Part of a small language model's weights.
Size: 18 layers, 4 heads of 64 (2 for keys and values), MLP 576 SwiGLU, 11.9M parameters.
Architecture: RMSNorm before each block, rotary positions, untied embeddings.
Training: 532M tokens, 4060 steps.
Each number is 128 + 32 x the weight over its row's rms, rounded and kept within 0 to 255. Layers, rows and columns count from 0. Numbers have three digits each. The size before them is the row's rms in percent of the matrix's.

# layer 8 MLP down (transposed), 576x224, rms 0.276, rows 508-545, columns 168-223
102:172106135120067095080160144157134144144099117076099152179153134202103163137121153117180148154093094170134132170119154153186078168116166118172051117071183137104122123160
095:077085129107195119121156180106126177176118094118061097150143140110082057122137151165158065096107095139163035104154152198103106101133127170176133132171173140109178107183
096:171198053104102154167118145113112112105178141192118096125100094151106119163102134145150087102117076139095096156116122153131076142108110132135163154097157175076173117088
103:127111095060067186155132116158193161137100110113097118120077110100198176188125115199143184135135151101059066090132117088143126106172087122119144096168146098196140158087
103:129094146104145120131155157136079148112134170172103101090082189109162174151078105126111191122122164193122169132071122114116166174150184111107086144046176147131111112137
097:107161110112121109126190065170109123164157154112090140109169104099103107112128081175127115092144149108091110170099187117084138120129083105149103057188123077113194133085
096:149135084148134107165162148125147112134154046163111117172100138119155122160140156062171099077160157174089146168119160122151151144136106104148117146105123200109138167083
099:104125122109109087104106137140109135084127120120161125091145108097097140196065145086123071124124149160129137150158176133101102094129126147192089057133096123133167219081
107:126121127129087110188135116145115119121108134068135145090117206130116118108107089097084056093094106138181138133148058083106079095138136172114103140129148133071077154089
095:122124151107118106080149088099199085157155074054134126174144102143123185177162058068089138176147118140085128139151160090173123135181107157149147118128200105177107093081
104:164092112099044128122164127107137124097111064062113121171089144064083164109104093138173122200116094122103092138111112084159067136087178109145143141093137139102054092168
098:094086160145131143154111123063057153130140128139158173188175115120092129146101103068137048134191136127122138097095117160123169072076106102094128138145098201195098178105
100:111095128097117165093128130154159144152134161122143099125120111130127095085175134120094172116127111101116183147125172099123117174130096102125143130141180149133180111117
102:144108097136183131151133103184154109134185135124207094125164069175121161139117089115125088139190157099113080139107119106154075145119106096120111077102183145140141132145
103:091137120097122196132141138154148141132093132067195094122152136158203129129161174174119115047128171124102198127130164146079176146145165125144131149152179120128128146146
098:161129109170221192106142183112166079089127214171138150113095177099136175072149169096171104128150143113089179151137121094142145107122126092137116084093117130119084148141
098:118177198163080118119145159164095171090102190143136159142117177087136130103091169150091096190106097151173149145187110103138099153116118161128094137159130126082189114109
099:134143122170105174170075071128126141164096134138138159130086175142147130092113154195123124137154115149162149191123192125075127099167119104128165063156149137147160099190
105:096131104156183107148087171138127105109151072147156216150117104082137154102107098148110068115106153093151123058118173101145127096141150164128173113107107096105188139076
104:093152212073169112153138113150153087086194107201118132120174102161130131120081130151165135109098105111105165193093116159160134120097144080138107110119150120117155165156
099:117126134128095123187180065095090193164158101134143153101114127131199169125134127070156125173125132130137217094148102056164124110086112111131132112165106154143164112132
093:138143088180160118155112088078110151125107137153110115107092128216144127095136117123179128148167124152161059134132145171090121176108118113123075049095120161116107161133
101:120166125098109181099108094111125139169117076139160115100131154162152141063194171139094143129125063126088131136093098126135141104155106149081144117188137057126101147148
096:117119148142164097087105158109117193132098091055132105055128161109131083171140130085098142122166052087148070113134177167099179148156157114109140137164063105138181193070
096:112144135136081174159077072110128138162072072101141118109116164126137167149124146173069098102157160093070054120142208200095105147147094182096122126075095144130132087127
106:130140129089109102085135162045128184095130136163150136095091109188099137147164156169100112118181118107098105160132131133134096095088145140099172098139164130134147132143
094:143149101192078161091128115089148130108086167118142134138166185179168131076138151129136148090101097114123074119120122146117139130106143125078147152138150176125104107099
101:183112157170110124111119158103127114131139088094073149141131145144150121088147128088193125138123166167051156081131145121048159115071068134150143148132122161126196140085
103:094158190149143156108104152089159119116098101128160139110135152078139092102180107130158202061159110111167126099066134192096144151113182127075145132121140115152131165081
096:148182132100084176124195166137112167182171089147083101149173146140145128096147118093176148144144104133121137095138134189137127124137125098117145092185128095100199161148
099:110117113145100147094168146115128116131187125069123110155156102120065148132163158062186119134134142123088147102123071162124127104121164065141172105148156205155116097121
102:151183094050088144128136088113103079147143170112140129117141110070115082105146094134127130172109146101154117150109144073112198123090111081100130104174134098115125122132
102:138159188130144147153141092114085115120080183097148164083086105113166132138226148095180143088083146119115152116148156097165135185152121145088147145140133098110076176096
099:106126085214112105135134139053076136190086115142140167058066123093144149150083110166146170114135126141129128167156137141143133177132092088128163115119127126112155106212
094:093204159081131128113163135153105092091120120127184187097090139146151169146104115138156173162085241136141109079140183088115174180083138113088092128106121069078113047153
104:090079155102163106137082073153151087147207125064080177133156105123113120118132111152108097159146115056079113089128148108134023144103141113147153078128112168094142137130
090:091100111165169081179155092125121111098174117123110122113124164141139142110150137125177167148104119097077127128132208115124105137178135156176164119131124127126137100129
098:153123067114114136067149161134079123123108144089130167109164117123137107093102106062181074143070088114125122091125100173121116082104120140143121136124123111096132101020
# layer 8 MLP gate, 576x224, rms 0.287, rows 509-546, columns 168-223
090:173110158126113152078101130162131158076112106144123127093119169168143142181102175193143128075099146128107136195100131144098085143157145140168115150149143152099097079121
107:200077097175150148109141119127137126188142153151144139134198155156097095138156104142179118129133086161149111115078201105137089110140094179150177169103172093139107077125
098:116124119124180131096140175079116186151124095057075138122128116164137160129111093143152184090116142095134108149114126147195112181146094152123135157165101085077123138106
092:142123137116115136126156101103133138127094133140172098158104110107093133164070107152205124090126104108100076112115181191058129079089133128124089114128107164107099101137
110:165104086194135113143105066069122183162082069159146113068075137145122160172085057085124117123153137105173144110050063153144116073109118103148130139125126129112120073164
102:153129116109124107088095164143065124109103131171147153124136078122142133144135142149134128075118185060128106169120159145199063108136121158156095119145121163154154097127
103:163166123147107090134118183129100123129089088141196130144099114115162132147093117101143149145205141109039130130133195134109093144130141161085154098146079117076108193126
094:141144159168202141104157119088078107149076137097143108148130107135222067168124151137160118129150111162170028137175183168127146116103137089146164133105120193134161112141
103:115160174143090180142103147114171133207120080135178126107136097169191086205173128193153161134134094097144080113154100081142182081126186163115114124078106082119121097175
098:165153142094094180114126149101134070133131062226049084158107119118182121122139080164116137105133167146111059143144084122141117174110097107138116092092150130186149168108
107:082158107136161095106088120118117156073183203140123117152105130102133055100103091155144082152146125100113125104178161127098130130106119196143060144153117132146111076042
099:096171100106143104098134103159164143121177147069040121109164123165113126146133162181202157080076151114142098146124141125091125133143177084061127179129111105097151153118
101:102122098122076106150162128112136118121078066084082079106114113172141141100137136138091113141139157114124085162096164147181117123157155167099108116151091153153136101095
099:178103146112073090134145103060142111129139121125180169070121117105081147103063171061050092135127156142111125106149111133095111058126175109130157112192162107086150051138
092:109096185128116136134136117115165104147178166144120091129116133115146198103179091111165089160171119152080118124176117124083071087103207162119120117130101126173162134131
098:116146131130168154183179164117117110129093160110111213194158150109159101152139127121138167119147128133172137100159156184143101115155147154129103118139107162167095099120
102:117169122063142109083191142131131164101131143093226162088158123154106097153125111120120130108101086156112161128097128101130130164096129130127044098185125154158166072132
099:146136083190139062138075117130124132056086150107087126169173176067099145121120084138105120137100130160099087150125157146156080114208114142111110165063122085121182124110
103:142136163140120155068114070169135128046148139169116166136110124144133101156112127154170140093152092110065137130125084181109044151108081055126147145146175111149159130114
089:153082189155142136089122149100130130159113141103121136120147149145109112142145083131181159114174142077141131088135076129072104091143155174136181084144135146163078126133
097:125140118152143126132121128124133108091148168080066113108144134126131154130092104123135093146122132135095102085189185140117076132073167144156077110184136185122124153115
097:117137100147160117085054171078122163164111115143133057106130136107098142167130166155103111151064104138081111057117089096061194100108072140118133086147173157191122183122
095:138122119114165125136074149141152091116119106122110113102080167138168128171103174143098057114140130118100092090116091112077130124152145129120108149135112144153149143104
106:136141063101177118075140116130077132123185119039116180081135131155119130119170102120181111181076064147100061116178144129103149121094070104138096102102128158095158094155
111:163082095137142145078167136084111091101100151197120134128112076065137088130102120148174072115110153083140145115139119193109097152206103148139148145102094124124164135124
091:096125128096146154098112141180128070135189113093137144100128100113155148188123146111160120101090090145130156074174113064101121142178151146177160145114125151113113133120
099:069131099100189154128155174111120071108112076124099092165084116184122127097114122125159158110124132163081106084147145094099175112127176126122087196229147149116094130131
097:123124143110072168177103149139141139150087097151125187044099162119120094149126122154149146150178107128116095140095099069100192126162043089178151045169110075135111121064
091:108103129126099127150162049171206138150117129098104183174087106139123097105140157097149141131169068133148140122103137119157120134100132158110130171152113150132111102173
112:063122176113151128186094117111143139121153165116113119087111121144093146050073132105054090088122128170129177115151167080131128141092111130144124193107076107081155150081
101:115145160125106140121114224174043135075119145137131141095136124144077100153122150187137053112209128166143132104113089154150155154126097146078062120115108110101129119118
100:118168192111115127165098164070081176127124166188077093058133139118101112145169116171138153130082131127114123115115086161112186065098110068125089089146164159109090066130
097:140149115130101133146100099111134118122067108170082150132107082189140102140095116202179163124127160116131136152113091120124101120172151145117159164170103141112115128079
095:183126163091087140089086080131106201152123144172137134165181102138088138120166109108111131088104111153153131072116179123147089142103122083127121169141125143149150133066
105:133158121123134100130134126126031058107094160157137120107162150130162138135153078122131131088119169088067135114180119171109092165169138105142121118128093126098127096139
101:075138159172160176140119101124125164106176118092138126090145131141097075164134133161142177176171134135144137099134140053119168090133158157177125135121139074125081075086
105:100120116118144139194153092046139199135126175094115112120088112136117120135128082133174108136183102077084143098124145135116131122127086151094083166110112162116159104106
094:100085151164106063130189124124119139146090153159131085155153064163160150116143100140166071107143136128134086120110130143142134193154132081040145129088142108133152080141
# layer 8 MLP up, 576x224, rms 0.297, rows 509-546, columns 168-223
090:147168119109104175112162130087148183166128200147128136097103138139145115127153165108117138142085137143153154121163136155141161106096164096104071152163134075108156129132
106:176148102121106093161064100094100173095117172127146108155092117132144111124105155118143105066102130097130134127152094103091122105088109092121096170089101134133121120109
102:094130175108127172163127074153136097140138105161136168145144114125123139142064130218148183098099101095096095191106126080130146067110044092088121120087097128144130153111
096:157159168154139082088149125145161148094070095143094152079167149136182150129114152126176166094122091126112123097097111168078183168185226144133105184154179161155114078115
103:130133113117065072196099113149135142125124225172174167114169159136145086130106125185119135164117111147110165091112120128096126119146116126195165136120157138093119145113
092:130095135102148121040175171166077163135153085161112137088118146101120193142170113103165136056161131064064100070176109125139062130104129132126124115077163132160177139105
096:067073147179085150116119173129087076133137092121131101103179101105124096115107147132151122077112114179121133142111130059099103173102094145087203133116088137119131139121
099:167131086148086053194104148139195141154126088138101115123156171095096145139147117125138110134130109053112211133124064136128092206111129140166058150153082118173134111115
109:150062139156159121145129152142099141169176158136071164133142115133111103170174148127116126165153133047172186158118131119167143109175177141141122147107104075103131166112
099:174146134110088154123131100105158094150105097137156110159123142122159153127093182107162114124165102147109104091070121099145181091111104099153144110128157135108067087136
108:061146089140094145086120103099130139140197112097148118140113053092096061146088088120137127168088166083133108078112092158071136081109111129124110129134151132198109139127
105:162114098143107118075141115154150104121109073139141154160174110156089129157123216152096192073077153127078156133187106196064097124094133121052163156149111087151149097130
102:171097114110111155127075121142122124115120140136153119129167100169127112145142104141127101171115116136135146074187109090140063199158100118118125052094165086086112162136
104:102139114136173150114156202163103125135096143139163131090127117115119123111151127154136090055052079110114145091122163123140169166145190126095124194147124129098109106210
095:127172180129135128139148160152142126127095188167132135154163173100156118090094148134162068131172143106059108137168077089155075186186176110076147114129122153090141174138
096:181133138115157115086108069136100139180135137067131219121187084104161121128163207123155175108115067097187171130136149160109077131133185092161147113116173166153153108181
104:167149129085189119116105152131155165179094128121149083085112052187119124098140068031128157109166201134167155131078098106125144090077154146136099104158076166153106112165
105:016124145155155128097108067150116133137118100123098097126086166156110068169135152106104140135138169138134140120141106128193138116126080126145158142127160164116119141125
102:103114077143155125109081113130108123079095148125150118089142107182192118181109149123197089113102152088113154103166119156178143093182180085086093137122125123125165123140
093:064118109065075156171149055113133108140128117183155166160103152123105120129106104114175139158161128166179138163137101141160123165151120126088095124128135127143148126130
102:129093157183091119143133122095119137137123096052156145171090176159190146140109171166121106131127109163139081100114109144140154121097157151081094123105098083168076110092
108:137090152065071224108145062203144139187105124138080113210151098124117132107113134144111155088054146201120082152103141149179074139151114140072034163127134177137150119064
094:077167074145193140112125126177092157111115149139089161122157093104124120130157150153146188144133109146176106117088168109101110140120115152121088135117082137051134074088
106:146109115163091170136155070163128136093133125112116099130215108133115093140107140139152111146142147091112127145149189126119108156107125131154112116132130114091124141072
114:107195138177143129121170144110093168144097145068099113147123074111156197157134176149180155100167152100123153136128100107108066082134108159122113072115133176122110128157
094:183057148112086112099119125152065141166161157175098117148123124114131180123131111127132191141091153130094087119139114170143143115110087103081128075094159223177117113155
093:154137128090101109132153124092111172112099115074124186152102154157143093197081119066131126182095169175047147097182150075091138162073146120085174150142152109097164136151
101:110095101184109062120131093098045092094129114098106108095104153165086082084147115136174111168083172074129101176122163145146121095136136161158086089134102094147113149155
098:169104139154121164113117102126157149135139111112102218164087107177148113121155119021144159071091123095124150110169150163175102151114105113160116200132096120099104068190
107:129126087098139125134095069157161090178085125163151139159108145141161135166085172140129175129148145119083136184053106121068090100096101097146109149104118140171166111122
110:135094135106081142134148144115118113119092058060091156176115123130083174120110111083146149125109137150092110103111136111090154116116165100121118166183188147095163153125
097:157127090153086174099141090202172080187130086121096094148127139143117136158126161099170136135133136162139099105098129095107113131158131155133167103101093117159161148084
097:080117159133082137092151118109162145111172143136143187093111127135134129176049127168151161152111125158128121177143139112169123128153156159112075151112116116127133153090
090:168100118121167121187186102180088117105113143147147182123083143159136107138088107143095050105074181131139132055131122148091144123125147074118065168104152096113089128172
105:087118096115083126125081066129121105173162115097137106108145096100079035136125043139122094125082097162129069120153138109148061164102106103110129178151030114114133121130
095:118150087091118095119166184120183136072032145155118097144139116115165136061131153139099111115108079164093117161092114153094139160165094164099087159148106147156142158136
097:118167104134118208124157107112094127145108135102162097197085177166100187119164120124178144120137158118119133180081120115198104097152097138097125138150108118137133177125
096:109155089122129167143085177081078198134125137137116128095145115157098169137184099154139115097129124202171110157121072114119093097136151164101095110151149134176122132112